Each number is 200 + 20 x the weight over the matrix's rms, rounded and kept within 0 to 999. Layers, rows and columns count from 0.

# down: layer 2 MLP down (transposed), 896x256, rms 0.0537, rows 300-326, columns 128-255
# up: layer 2 MLP up, 896x256, rms 0.0516, rows 301-327, columns 128-255
down300,198,217,183,195,168,199,202,198,187,225,213,207,241,209,194,180,211,206,201,190,190,214,200,197,203,220,208,201,213,206,208,210,175,184,201,189,190,217,205,165,190,213,222,193,204,224,203,229,224,178,196,201,206,198,191,223,205,225,175,195,207,185,190,216,180,183,195,206,205,197,168,192,212,214,216,207,200,186,192,213,189,199,214,219,199,209,204,180,252,228,234,189,214,209,229,193,194,244,214,193,183,210,183,190,228,182,197,158,208,203,180,205,238,211,233,205,200,172,207,168,194,178,153,145,219,170,198,235
up301,211,153,209,172,192,196,192,199,214,201,177,185,204,212,223,192,183,216,210,154,160,223,217,201,219,230,158,173,192,164,193,193,199,201,161,168,210,172,183,205,201,175,156,197,148,178,207,188,202,205,182,208,187,196,197,213,224,213,197,216,199,199,221,184,195,217,218,152,198,203,209,237,237,190,184,208,216,201,210,226,244,168,192,212,192,216,226,200,218,218,213,178,194,194,195,178,209,181,205,186,218,212,198,191,187,217,206,218,237,199,230,189,161,204,224,181,180,165,186,213,206,186,169,204,198,201,199,198
down301,199,197,201,236,223,193,200,195,192,215,185,165,196,188,216,221,208,196,161,212,207,208,223,198,210,170,182,214,193,205,188,194,212,195,169,186,210,158,223,226,201,154,193,203,210,170,190,165,184,235,211,178,211,186,203,192,191,216,219,216,235,175,201,243,175,198,177,183,187,211,192,189,170,200,212,166,222,214,215,203,195,208,228,243,201,223,221,198,244,220,216,219,162,200,191,190,201,174,164,195,188,192,210,209,153,173,189,259,179,166,210,195,192,211,199,209,181,185,208,175,245,214,200,216,158,182,193,192
up302,235,165,226,207,202,189,207,187,207,174,223,189,181,217,219,229,208,204,187,206,203,190,160,223,191,224,195,190,207,217,217,196,201,213,176,184,211,179,216,236,201,175,202,194,173,162,208,147,191,248,164,222,201,178,200,200,179,186,188,177,190,169,158,196,223,212,201,220,231,214,213,240,186,218,211,229,230,192,201,196,198,196,203,186,193,198,202,186,182,196,207,205,166,179,171,208,228,241,218,212,209,158,198,207,225,220,207,243,222,197,225,192,191,194,209,186,181,225,190,172,184,202,177,198,196,227,212,176
down302,186,209,159,215,234,190,184,188,211,205,209,182,211,215,213,234,221,211,211,171,212,168,204,210,191,246,194,184,217,200,206,194,184,202,180,211,219,196,192,181,199,223,190,210,195,150,163,189,221,184,242,180,180,178,220,218,184,149,196,218,190,208,187,209,193,192,190,210,216,208,205,201,199,205,203,192,189,217,199,247,193,235,165,184,186,203,185,222,193,187,215,238,170,225,202,190,237,169,189,215,236,190,212,211,196,215,182,169,210,203,202,215,212,196,186,184,225,197,210,195,220,209,190,214,187,185,186,190
up303,206,166,195,184,176,197,206,195,234,204,194,222,215,203,176,212,201,189,217,200,183,162,216,201,210,192,209,205,205,208,160,196,216,181,189,184,208,214,217,188,203,216,183,195,175,216,184,224,188,183,212,199,175,176,196,191,216,214,182,198,174,211,209,210,204,186,196,192,207,195,236,200,194,199,230,222,217,159,201,216,231,234,219,181,195,188,172,205,201,229,222,212,224,189,190,183,202,223,211,196,185,187,210,189,199,191,204,211,193,206,166,193,213,197,172,158,194,182,230,171,192,191,194,229,189,190,218,214
down303,189,183,179,212,208,209,216,210,176,166,222,241,189,183,247,202,172,178,240,203,176,201,200,204,191,217,193,203,202,185,217,174,198,182,199,198,219,195,170,195,188,205,213,216,204,180,178,210,183,172,210,252,230,220,236,194,181,215,196,219,209,187,213,187,169,192,173,226,222,180,189,203,162,184,195,182,194,199,186,200,203,191,155,160,212,157,175,227,220,199,190,207,200,202,220,181,210,195,230,209,221,197,196,198,208,185,205,230,202,200,200,214,204,198,216,174,201,229,173,220,180,222,187,185,200,204,173,216
up304,213,197,198,186,176,208,237,195,227,190,207,194,227,204,218,184,213,217,218,159,201,222,212,240,212,188,198,176,210,170,195,190,206,200,210,184,231,182,172,205,218,196,211,222,221,177,207,182,249,215,194,206,218,174,190,210,204,224,223,186,235,161,214,217,174,178,152,184,205,237,192,233,215,181,175,202,188,183,191,180,227,221,206,188,215,225,175,187,189,188,174,209,233,175,157,179,208,223,228,210,164,201,185,200,207,237,204,171,199,211,195,192,199,228,223,203,226,225,194,219,169,187,225,216,190,173,211,194
down304,195,180,190,190,205,229,197,184,212,199,194,204,205,189,235,190,207,231,189,217,200,201,211,162,192,194,207,214,210,217,172,216,182,214,208,165,182,202,212,226,193,200,174,182,193,214,194,251,190,184,188,199,182,231,209,214,198,223,184,223,174,188,215,223,191,188,243,226,185,203,235,198,168,217,209,202,211,206,182,214,181,185,218,216,216,226,234,214,203,180,204,182,195,187,219,192,195,206,191,169,216,229,208,217,203,198,183,220,203,195,221,185,192,187,180,187,180,204,194,175,216,208,164,198,206,185,202,222
up305,219,240,180,206,203,178,232,172,159,227,234,204,208,232,251,155,216,200,193,214,213,228,187,231,202,189,214,164,150,202,213,165,173,214,215,218,172,216,161,211,237,172,206,233,197,199,205,173,207,211,197,181,174,189,182,195,199,186,192,187,218,166,179,162,181,221,219,193,176,228,204,185,191,139,196,191,203,164,188,212,153,214,157,191,185,191,203,212,194,201,211,214,168,204,163,192,200,199,200,203,198,183,172,192,195,200,193,190,200,205,191,186,205,201,254,194,165,185,189,226,189,229,182,264,208,219,197,255
down305,223,210,175,216,214,182,236,175,171,201,193,155,188,221,199,195,211,173,165,225,205,219,208,209,201,191,218,205,192,188,204,214,220,234,215,229,209,221,184,206,195,188,240,194,212,185,169,177,205,198,226,198,172,211,215,215,190,214,169,216,187,184,208,176,198,197,202,229,170,202,169,183,195,193,199,206,184,205,196,194,192,200,211,178,209,224,205,176,180,161,192,207,193,198,208,212,210,197,198,234,202,199,196,178,242,201,223,212,169,219,202,178,152,223,184,224,177,192,197,174,237,216,222,231,193,215,207,200
up306,226,169,224,212,193,204,181,203,246,196,186,237,220,169,199,193,173,164,204,198,217,174,212,245,181,204,218,179,177,214,210,191,187,198,215,172,188,206,174,220,256,201,220,190,218,212,211,169,210,213,219,174,213,202,202,202,166,182,204,240,154,212,171,183,177,181,209,210,202,216,222,194,213,194,215,182,182,203,214,209,195,199,165,221,220,163,212,182,171,183,202,201,174,193,184,193,216,191,215,223,153,170,212,192,213,228,211,201,231,221,164,208,193,189,209,225,204,202,182,171,194,219,207,191,171,177,214,205
down306,207,221,187,183,224,185,185,184,155,205,208,177,184,201,179,238,224,197,186,218,216,182,232,231,206,176,182,208,217,210,219,216,196,201,205,211,175,190,238,216,208,182,196,183,175,244,230,189,220,184,199,193,194,186,183,209,195,219,191,180,218,195,206,180,235,217,188,205,191,206,186,168,206,227,219,203,213,158,213,180,193,201,187,216,190,156,232,225,212,214,191,230,193,227,181,194,196,205,198,182,156,203,211,176,195,202,180,192,196,206,223,186,219,194,204,246,194,211,210,183,162,187,197,191,204,219,229,218
up307,215,203,206,200,203,163,211,168,208,212,182,182,211,220,183,188,197,173,202,183,171,230,224,203,207,178,208,218,226,220,195,191,156,209,204,162,203,173,196,220,159,186,201,202,203,168,173,156,211,223,184,207,218,171,206,205,173,178,193,219,150,218,167,201,212,183,204,217,206,205,214,200,202,172,189,225,177,197,214,203,210,196,188,219,235,216,215,185,150,184,236,244,185,169,193,194,228,209,200,192,220,173,184,206,223,190,202,194,212,171,217,212,190,154,202,219,224,207,211,186,214,179,175,189,234,232,178,201
down307,154,228,223,158,217,220,200,223,199,203,222,188,154,194,217,193,237,226,197,177,186,203,189,203,146,200,212,186,172,202,235,222,228,210,204,212,205,198,241,211,193,196,235,230,167,169,212,200,179,201,189,185,199,197,205,225,207,194,204,185,183,203,188,184,210,244,164,229,199,199,201,204,183,195,210,195,215,210,176,190,192,204,191,207,188,230,173,216,199,210,218,219,240,187,197,221,195,203,186,188,226,161,224,179,198,227,178,214,179,204,200,203,168,198,173,188,188,255,204,172,197,217,182,173,203,204,194,197
up308,219,228,200,170,206,208,176,197,153,142,177,224,216,219,216,180,234,178,207,182,198,190,171,249,192,199,166,160,156,166,217,187,178,172,204,197,201,164,169,173,216,182,174,191,220,171,196,236,219,209,213,201,184,194,192,214,209,180,238,212,224,206,172,204,181,189,214,212,212,220,240,219,217,213,235,203,182,195,191,240,189,180,205,220,186,213,196,201,197,203,213,192,181,173,200,183,227,217,236,186,201,178,192,185,189,196,195,202,239,180,190,205,227,208,228,183,171,181,230,196,194,192,206,225,207,175,176,184
down308,207,137,213,212,198,197,212,213,223,189,179,254,208,172,239,186,214,193,181,222,226,178,219,193,183,188,224,176,183,214,208,220,192,226,189,216,174,190,206,217,241,201,210,230,214,194,211,229,199,178,202,236,197,162,228,232,212,190,193,214,218,181,194,245,215,209,190,197,216,228,184,239,199,211,234,243,196,211,192,176,188,164,235,184,195,180,202,217,159,147,201,202,211,186,187,210,219,170,171,158,226,238,196,189,213,188,171,210,214,234,207,193,191,219,209,140,199,215,228,237,179,169,203,200,189,204,146,210
up309,212,172,220,204,198,198,233,187,217,185,216,187,204,218,198,198,202,204,187,199,228,217,197,206,199,176,197,184,224,199,167,212,209,219,206,216,194,140,183,196,207,201,199,248,212,211,172,206,192,189,176,176,186,202,222,177,159,181,195,203,235,180,214,197,194,183,203,211,209,219,236,194,230,193,219,204,203,200,173,173,212,206,186,215,228,205,245,195,181,210,223,185,196,200,195,211,221,159,206,187,213,201,213,212,187,182,213,189,210,174,236,176,184,167,200,205,176,203,225,192,193,191,210,239,222,174,198,240
down309,168,181,203,194,223,215,207,220,188,212,198,217,218,194,196,192,212,195,200,197,206,195,158,175,201,179,197,204,204,197,195,199,195,175,230,196,227,195,173,202,193,228,205,201,207,200,213,211,191,207,154,203,203,224,204,217,192,212,219,210,188,167,202,252,211,151,206,203,191,201,233,211,251,201,187,243,185,216,203,210,210,181,207,197,206,220,192,198,205,216,193,158,243,206,202,206,188,205,212,190,198,190,185,202,186,187,217,204,235,188,208,191,193,195,187,207,204,215,203,208,218,200,213,208,210,192,237,189
up310,232,241,195,217,196,205,200,215,210,176,199,176,211,215,195,197,188,168,248,181,187,184,215,213,223,176,215,163,226,182,185,236,206,196,210,186,211,200,197,236,197,191,222,198,240,176,163,193,234,182,212,175,171,184,185,183,198,194,190,223,168,216,211,212,181,199,221,179,221,238,196,197,209,191,192,176,199,209,187,173,210,180,210,208,196,182,216,181,208,171,208,249,222,155,159,204,200,190,244,187,135,202,156,197,222,190,166,187,204,197,200,207,155,210,191,203,179,195,232,185,193,166,229,214,216,178,204,235
down310,150,196,213,215,204,161,200,202,185,190,216,181,231,214,214,189,174,204,181,205,221,234,222,212,212,212,200,202,190,185,174,177,222,241,184,230,197,185,186,184,186,211,174,204,175,181,192,221,177,223,185,205,240,192,210,215,206,235,187,191,181,185,241,197,214,211,176,208,211,214,183,187,214,212,213,195,184,216,179,222,174,187,193,194,243,221,203,234,196,222,187,205,184,205,208,192,216,226,176,222,216,221,163,139,207,218,216,222,201,200,213,205,197,198,219,207,200,201,201,176,221,189,184,197,211,231,197,199
up311,180,242,183,210,190,179,164,231,177,209,158,182,208,210,196,199,198,174,180,175,164,174,216,219,173,209,202,201,214,184,205,195,189,189,233,185,191,198,179,198,190,217,199,203,205,206,191,190,194,202,224,194,192,175,215,220,208,187,191,193,151,192,214,208,183,205,209,199,209,232,210,203,192,212,182,216,216,227,182,211,210,188,178,200,210,210,211,200,207,194,234,212,201,209,188,171,198,193,217,226,178,228,170,205,195,181,212,199,185,226,203,189,166,194,201,182,178,183,208,187,193,176,220,212,253,148,207,201
down311,220,194,211,218,190,196,197,195,192,191,197,213,192,214,194,203,216,188,166,209,228,194,195,201,238,231,182,201,254,188,221,201,202,193,228,201,207,195,213,190,210,224,210,213,229,207,212,203,205,178,189,203,207,233,199,192,187,229,212,191,221,194,176,181,215,193,194,197,183,176,227,206,202,225,208,219,200,187,164,179,169,207,245,195,206,219,228,238,189,197,194,198,202,209,235,198,214,217,152,176,220,200,205,180,184,201,175,212,161,203,200,191,178,220,218,200,196,178,150,210,212,207,189,209,193,176,226,216
up312,179,205,213,163,196,190,223,185,228,206,230,182,191,209,238,182,209,218,178,199,183,207,224,198,241,210,203,198,181,190,157,211,183,233,202,156,229,180,159,240,184,181,214,177,213,183,206,219,223,207,200,218,199,170,176,205,174,168,171,200,192,165,166,213,182,227,186,208,220,207,211,206,178,195,207,220,184,225,215,182,201,236,212,190,187,198,202,234,178,202,206,223,237,213,205,233,230,216,202,244,194,218,194,179,201,152,204,193,203,200,167,213,192,211,194,200,165,200,193,204,216,219,224,208,204,212,195,230
down312,210,200,204,225,212,233,173,183,198,161,189,192,257,199,181,183,190,211,208,210,195,193,188,217,188,174,175,202,197,200,171,201,197,180,203,208,140,184,187,189,179,228,205,211,171,215,235,214,214,228,175,213,203,197,198,226,227,192,191,225,199,223,206,173,222,203,224,196,201,204,212,196,206,170,225,195,208,197,185,219,196,171,191,195,189,205,184,162,201,215,215,184,174,212,217,190,208,199,205,190,237,230,206,206,174,235,215,202,175,195,204,211,202,167,203,207,204,217,203,171,206,216,177,213,224,166,204,201
up313,199,198,201,196,222,224,184,204,170,155,172,195,218,183,211,200,209,204,199,197,194,162,184,206,210,192,171,179,208,193,187,177,177,193,211,164,196,177,215,217,175,160,185,208,173,206,219,222,181,208,208,222,180,213,219,180,192,217,191,205,176,220,201,199,222,196,179,210,192,233,215,212,227,184,252,207,238,225,210,175,198,205,186,201,214,192,191,189,175,209,187,224,156,175,217,194,204,202,204,223,209,202,184,207,214,197,211,195,230,194,209,231,186,225,206,202,179,184,246,210,174,225,221,224,214,181,216,201
down313,204,206,171,198,189,216,222,168,235,231,196,200,232,190,203,167,197,226,204,215,227,182,198,241,206,180,187,201,203,182,188,203,240,168,226,233,206,185,164,201,208,234,174,204,198,213,190,198,204,185,197,201,222,199,220,204,173,247,218,185,191,223,188,179,226,226,192,199,196,218,200,220,239,195,209,184,198,182,180,205,189,197,207,200,226,201,158,187,178,152,212,210,189,199,217,185,203,207,207,189,235,202,214,196,203,159,192,195,206,184,208,233,201,218,162,211,193,178,197,197,192,178,207,208,201,184,205,198
up314,220,203,162,180,232,212,161,193,217,189,192,184,213,246,209,209,186,188,192,151,158,183,195,236,219,188,174,192,184,217,199,179,207,169,198,151,172,163,194,185,204,200,191,196,215,189,223,205,195,199,200,159,223,215,190,211,174,166,201,226,183,187,217,221,164,194,183,195,182,205,207,216,190,207,186,211,198,186,205,198,190,232,187,194,202,198,183,202,180,174,207,219,171,205,177,184,229,188,205,203,200,204,194,168,218,200,175,173,183,165,179,202,180,207,243,178,219,223,189,209,205,218,233,188,173,221,183,182
down314,206,212,171,223,225,201,190,217,230,169,195,215,224,198,167,191,212,186,223,208,207,199,236,191,194,208,206,210,161,203,190,188,206,209,214,246,200,200,207,163,216,171,243,240,213,199,190,176,190,194,192,207,191,243,240,251,193,211,219,202,172,205,185,232,175,164,269,208,206,201,164,213,206,198,231,199,204,204,204,184,177,193,193,201,187,199,167,223,182,213,241,202,211,210,196,230,228,180,217,201,204,221,207,193,219,187,197,213,157,206,215,197,211,174,156,185,175,229,212,171,210,204,200,206,183,193,199,175
up315,219,177,219,152,216,239,178,174,203,194,194,208,200,219,242,219,195,230,212,193,165,207,202,176,173,194,191,211,185,157,180,174,208,234,217,177,220,222,213,197,193,197,207,222,213,166,157,187,202,217,178,194,191,185,181,242,220,201,169,212,224,202,192,187,241,178,206,171,174,203,179,196,184,184,197,174,188,188,201,174,188,221,176,226,164,217,202,201,168,194,203,186,188,207,212,180,198,184,238,207,197,233,195,240,222,196,192,192,234,208,204,184,131,199,231,208,207,208,270,227,193,175,194,211,233,183,165,194
down315,184,223,199,185,174,163,187,198,229,181,195,197,206,217,199,201,205,144,223,187,218,198,218,201,196,204,182,193,171,211,235,222,201,199,235,212,216,210,205,205,165,188,232,212,215,200,193,202,238,182,197,216,211,181,180,200,250,210,213,196,170,200,189,203,172,213,230,233,206,192,218,199,209,182,188,210,243,230,204,164,213,200,205,221,169,190,188,194,230,203,238,159,198,201,203,221,229,196,216,213,199,183,184,187,190,195,223,184,201,198,162,233,214,173,231,228,182,223,190,191,236,198,181,173,208,209,219,181
up316,215,189,215,200,184,184,208,169,193,182,201,193,198,206,218,198,192,208,204,174,209,204,184,197,207,213,193,213,229,197,179,209,216,224,220,191,228,203,209,227,201,182,201,189,202,223,217,221,228,231,239,196,190,196,184,196,209,184,170,182,200,209,194,215,233,188,196,201,186,219,171,199,204,227,194,156,223,219,187,193,205,188,215,158,247,169,194,194,231,192,203,238,187,189,187,157,205,198,195,194,192,190,198,211,219,222,206,205,214,185,203,188,179,190,239,227,174,207,219,186,205,223,188,227,190,225,260,211
down316,213,201,164,205,193,194,219,200,224,191,199,254,194,186,176,210,208,209,227,169,182,223,179,221,183,204,204,201,215,202,178,225,180,189,217,214,196,204,201,193,205,187,177,186,195,187,194,175,224,206,194,222,190,241,193,169,180,191,193,210,223,231,196,206,188,202,213,203,182,206,189,207,225,220,210,232,199,212,222,202,202,204,202,171,200,227,184,216,197,230,185,198,186,201,177,194,194,166,198,187,249,188,194,238,205,199,210,178,173,205,202,162,199,202,214,200,237,187,216,181,174,197,182,206,202,200,178,213
up317,215,204,188,229,220,176,185,179,217,193,197,169,212,208,186,201,192,180,207,194,218,226,225,233,228,217,185,186,205,174,170,191,204,211,229,202,210,205,200,242,196,190,206,182,204,241,190,148,222,200,200,222,204,193,192,211,215,172,215,228,148,237,206,223,207,219,245,217,207,211,205,217,194,200,193,185,161,216,229,197,205,198,213,225,182,212,189,229,156,174,205,233,200,195,208,201,202,198,221,215,170,197,218,212,220,226,175,205,196,213,162,207,207,204,214,201,165,198,203,202,211,211,220,192,221,187,221,230
down317,196,203,172,198,179,195,194,209,231,215,186,204,190,238,197,178,186,206,193,225,195,213,210,172,218,209,185,199,194,187,222,228,195,219,221,196,158,209,228,198,162,175,182,232,231,171,189,200,226,176,224,198,203,214,207,213,164,211,247,208,189,172,171,212,233,186,198,218,213,204,186,192,205,227,183,203,159,207,204,193,210,189,220,184,201,204,164,203,228,232,233,196,218,238,191,236,192,209,173,212,235,243,225,162,210,216,210,177,212,192,188,208,253,188,220,190,184,194,216,186,198,188,195,172,225,173,214,241
up318,192,213,215,194,240,216,199,193,196,179,207,163,184,222,219,215,226,194,232,194,177,235,210,204,216,200,199,184,221,176,182,181,199,200,214,198,203,198,187,187,214,192,212,162,205,184,215,231,232,192,227,190,198,204,165,200,173,204,199,201,229,205,194,181,227,212,194,201,239,211,190,189,241,197,184,207,227,214,198,197,186,216,194,163,224,208,209,199,195,218,175,201,202,217,209,193,198,219,188,204,237,217,173,220,255,166,230,212,180,205,197,203,203,219,200,186,227,200,216,211,164,196,214,240,259,170,211,220
down318,191,212,211,166,214,204,184,206,195,185,178,192,188,207,235,185,180,205,201,199,210,213,199,199,189,191,230,188,190,219,164,175,194,180,186,178,221,181,188,190,181,204,216,208,200,212,232,171,204,195,193,202,197,232,213,217,222,198,229,196,187,182,161,239,157,192,195,186,211,222,238,208,219,202,186,207,239,229,164,191,226,221,204,184,195,204,191,196,180,215,217,180,243,191,190,163,219,175,203,164,185,205,180,184,204,185,184,184,187,221,190,153,203,196,174,190,234,202,165,205,184,207,220,218,147,205,193,228
up319,208,204,188,208,192,217,193,197,195,190,247,201,215,178,239,226,224,194,189,187,205,220,209,201,198,196,241,198,190,189,182,184,164,210,203,199,239,190,182,173,197,202,158,193,202,213,204,160,202,213,193,206,199,156,158,224,183,195,226,251,199,184,177,227,189,203,224,200,211,207,222,195,190,218,190,257,203,180,189,228,199,187,171,191,206,241,202,177,193,185,211,202,210,183,169,197,238,171,164,192,171,157,170,202,229,194,225,167,188,212,213,179,171,204,197,205,197,205,195,207,189,180,169,234,222,191,221,165
down319,204,165,222,195,175,214,213,227,188,193,188,182,223,189,204,233,237,181,143,148,197,195,175,192,168,200,230,205,194,217,209,235,233,252,235,202,212,233,209,196,181,204,231,200,200,188,199,214,176,212,212,203,208,217,178,211,195,225,192,210,188,204,216,192,209,215,202,208,170,216,227,211,211,181,195,198,185,227,180,183,227,198,230,140,210,224,200,184,216,193,171,189,205,196,204,218,166,209,225,202,171,222,180,174,187,177,188,191,176,205,227,202,175,217,175,230,186,176,219,212,215,196,192,190,143,172,225,210
up320,236,196,211,211,190,207,178,237,226,208,198,194,215,196,220,204,183,184,229,206,171,187,194,176,238,216,210,162,164,172,189,185,179,208,184,193,192,222,216,223,184,221,211,214,196,180,189,197,197,185,227,184,176,192,219,201,179,187,194,215,177,197,189,221,195,194,236,186,181,200,177,229,193,176,190,182,183,160,181,191,206,207,206,202,172,226,200,183,182,219,220,236,209,177,180,194,193,208,192,206,211,237,197,186,208,186,177,231,208,168,189,226,194,182,217,212,161,207,189,199,211,169,228,225,183,186,201,181
down320,236,191,183,195,216,208,205,195,212,207,167,176,182,219,174,176,182,176,199,236,217,196,202,161,204,221,168,183,199,208,203,205,224,198,193,174,196,224,243,161,189,182,180,201,213,215,197,193,173,208,193,198,214,286,194,180,176,230,227,197,187,223,186,224,203,211,203,218,179,214,194,209,195,158,218,203,183,180,217,178,202,201,221,203,201,195,178,200,174,222,230,213,206,206,183,202,197,209,204,208,184,185,207,210,237,202,174,212,179,219,183,219,199,200,169,209,196,181,176,187,217,185,184,204,224,221,222,221
up321,188,185,162,193,202,201,178,188,187,213,200,203,195,208,181,177,195,195,156,177,169,202,193,195,229,185,140,213,208,182,179,186,199,202,212,193,225,164,207,259,235,212,179,194,205,175,202,165,215,178,206,179,190,182,215,206,199,170,184,224,192,246,177,229,216,238,205,205,205,200,195,208,222,227,224,236,206,194,217,222,228,208,165,189,162,209,214,176,198,204,208,187,177,187,225,170,230,206,195,234,202,203,211,202,221,200,221,194,202,197,207,176,211,192,192,174,218,219,202,187,194,178,205,198,190,210,206,215
down321,203,201,203,195,227,217,198,225,232,238,195,207,190,168,200,195,214,185,198,204,209,204,188,222,214,202,188,219,194,224,170,229,203,206,178,232,186,203,204,215,204,174,209,192,173,213,205,225,221,174,175,178,184,223,197,225,181,201,238,170,197,192,202,186,198,210,184,208,197,221,202,199,225,201,209,189,184,219,223,216,208,200,217,199,175,197,181,168,219,253,185,243,241,228,190,206,155,215,173,210,248,209,181,223,180,186,214,194,190,218,189,176,213,199,209,221,217,187,211,193,199,204,198,196,216,199,204,213
up322,197,215,209,195,227,196,181,187,237,216,197,197,199,224,214,198,163,224,265,201,196,170,217,187,218,195,181,180,192,227,203,194,223,183,221,161,204,174,217,197,218,175,230,200,207,211,225,164,197,250,211,186,195,204,200,195,194,171,195,208,219,235,184,195,195,174,190,218,183,184,183,197,175,205,199,210,236,242,178,185,227,189,211,196,165,218,221,197,194,208,245,227,224,189,181,194,236,187,204,173,176,226,207,175,213,203,187,208,190,213,221,226,154,192,218,219,182,231,221,199,157,213,199,193,219,210,192,252
down322,220,205,204,204,204,195,185,179,195,180,237,168,198,232,183,189,210,167,220,189,223,195,227,208,213,238,189,198,233,198,202,188,216,217,189,191,225,183,200,236,196,230,198,184,201,184,226,208,172,189,176,164,238,168,209,225,251,237,212,183,217,218,192,159,176,239,193,180,170,189,200,149,233,193,206,199,208,180,190,199,217,187,199,198,208,188,197,207,192,154,151,187,201,210,207,211,186,187,195,191,166,192,187,203,188,244,219,186,186,196,185,234,200,218,229,234,176,229,184,252,182,198,196,198,240,212,224,153
up323,222,197,196,181,202,177,218,168,204,199,208,198,192,224,230,217,182,184,199,192,195,212,191,191,217,185,173,189,194,214,221,177,203,239,223,224,184,219,197,198,196,161,206,154,189,181,219,184,207,200,180,206,236,188,192,205,175,178,174,238,208,228,181,170,199,183,214,224,188,203,168,195,163,205,174,160,172,226,226,196,178,208,199,186,193,175,199,216,186,202,227,199,171,188,206,177,186,169,206,180,230,197,171,210,202,232,201,197,210,180,188,207,226,208,204,202,211,208,194,194,177,240,187,190,179,192,177,200
down323,238,207,197,179,204,209,193,217,208,216,197,229,187,224,201,198,218,209,178,187,178,212,183,225,207,226,214,162,193,227,169,185,207,223,209,196,222,184,172,208,235,212,218,227,223,197,177,236,211,164,193,172,196,207,196,193,186,192,147,213,181,182,211,189,207,190,169,158,185,188,227,245,197,218,208,179,219,171,183,213,174,163,198,219,228,176,203,169,170,216,186,224,212,201,198,248,188,201,221,206,169,215,183,195,200,171,205,173,195,201,220,177,190,182,228,196,188,226,188,196,228,172,200,207,201,212,204,209
up324,242,197,184,164,212,202,175,166,217,213,218,206,175,223,190,212,183,174,201,197,207,211,224,244,193,203,168,195,198,183,208,212,224,225,187,185,214,198,206,193,198,207,223,215,224,217,198,189,207,220,207,145,196,212,208,172,214,200,219,193,221,162,177,181,188,183,165,205,204,216,229,214,165,172,201,220,215,262,185,176,188,194,198,201,163,177,211,201,164,181,197,185,210,184,195,184,221,183,160,186,154,164,227,192,209,214,245,184,216,188,226,212,200,206,189,210,193,168,206,140,163,193,216,151,213,202,219,194
down324,237,192,191,182,218,157,210,195,196,184,185,221,199,196,206,210,222,179,197,208,212,185,257,208,202,198,210,197,196,234,188,210,177,196,161,217,202,197,240,200,185,140,233,187,171,212,218,228,198,202,204,209,180,212,219,196,181,188,193,213,187,220,161,243,225,207,209,172,199,197,203,202,185,222,198,225,219,208,195,188,219,166,211,216,159,204,239,208,162,195,209,183,212,211,201,186,215,227,208,173,170,242,184,185,192,211,234,212,208,199,203,169,195,212,184,195,219,194,241,204,213,210,177,215,212,228,229,163
up325,218,219,174,191,178,254,241,200,207,168,201,206,184,186,203,205,188,183,215,194,208,231,154,201,224,195,191,214,202,183,213,180,205,176,251,184,188,197,215,200,229,150,190,149,205,203,230,211,189,210,208,205,185,199,177,199,199,176,201,211,196,198,218,195,210,206,203,184,217,206,204,201,193,213,228,214,182,193,201,222,165,200,203,203,198,199,214,202,225,187,227,187,193,217,202,181,209,238,185,203,188,202,166,181,198,199,214,210,215,206,207,205,206,177,199,227,190,194,235,197,194,224,184,180,216,219,206,208
down325,184,189,158,216,200,237,185,198,189,213,173,202,202,198,185,192,233,233,195,190,204,182,226,190,198,215,196,213,164,187,213,164,241,232,201,254,196,182,233,203,199,197,174,198,177,215,216,192,197,194,248,203,180,209,202,200,203,199,198,207,200,215,222,177,184,217,167,232,185,191,160,199,206,200,225,209,196,190,226,205,202,229,181,224,171,231,167,189,202,191,189,188,198,204,195,191,230,236,208,202,199,182,183,231,201,171,195,228,210,191,210,222,218,204,200,170,197,172,227,208,222,167,200,201,202,193,159,217
up326,201,174,200,162,219,201,211,195,239,191,205,189,193,215,207,221,191,145,199,158,134,189,191,191,169,206,186,225,184,178,201,200,214,195,194,200,204,229,188,172,182,231,225,185,149,206,204,205,187,204,175,199,147,195,192,186,182,192,199,210,218,158,205,221,208,222,176,173,192,196,200,207,188,221,208,189,184,156,222,189,189,230,197,233,183,178,196,209,196,231,179,202,219,150,204,205,231,200,179,187,226,183,176,189,245,201,212,176,203,179,224,198,189,192,220,191,215,172,197,213,208,213,211,194,171,192,183,188
down326,206,219,203,185,213,251,232,182,201,198,200,136,212,199,205,209,178,202,215,224,184,179,206,240,237,158,204,197,186,182,238,212,195,257,211,171,168,183,215,204,232,213,198,214,208,203,173,183,201,178,231,209,194,191,183,216,221,181,180,218,179,185,197,185,209,196,204,215,205,219,215,161,205,182,231,246,191,212,191,204,237,220,209,199,236,235,168,236,197,189,222,199,186,197,205,223,198,178,195,207,241,208,199,224,221,204,204,224,218,209,218,207,215,207,181,215,171,210,212,188,213,174,219,212,224,161,180,192
up327,196,196,178,149,189,225,189,181,201,192,201,176,185,227,189,200,203,206,206,205,186,186,218,215,229,213,188,159,198,158,195,204,159,193,196,204,202,219,197,211,218,180,198,202,196,191,211,194,248,215,201,183,230,207,199,188,210,217,169,175,212,189,226,195,201,196,201,194,193,212,216,212,182,203,185,169,216,204,218,208,208,198,219,195,164,210,209,181,183,206,214,202,220,206,203,174,201,193,158,188,208,206,176,208,199,163,200,199,205,195,204,169,167,198,213,205,188,178,209,155,200,214,203,182,211,259,191,212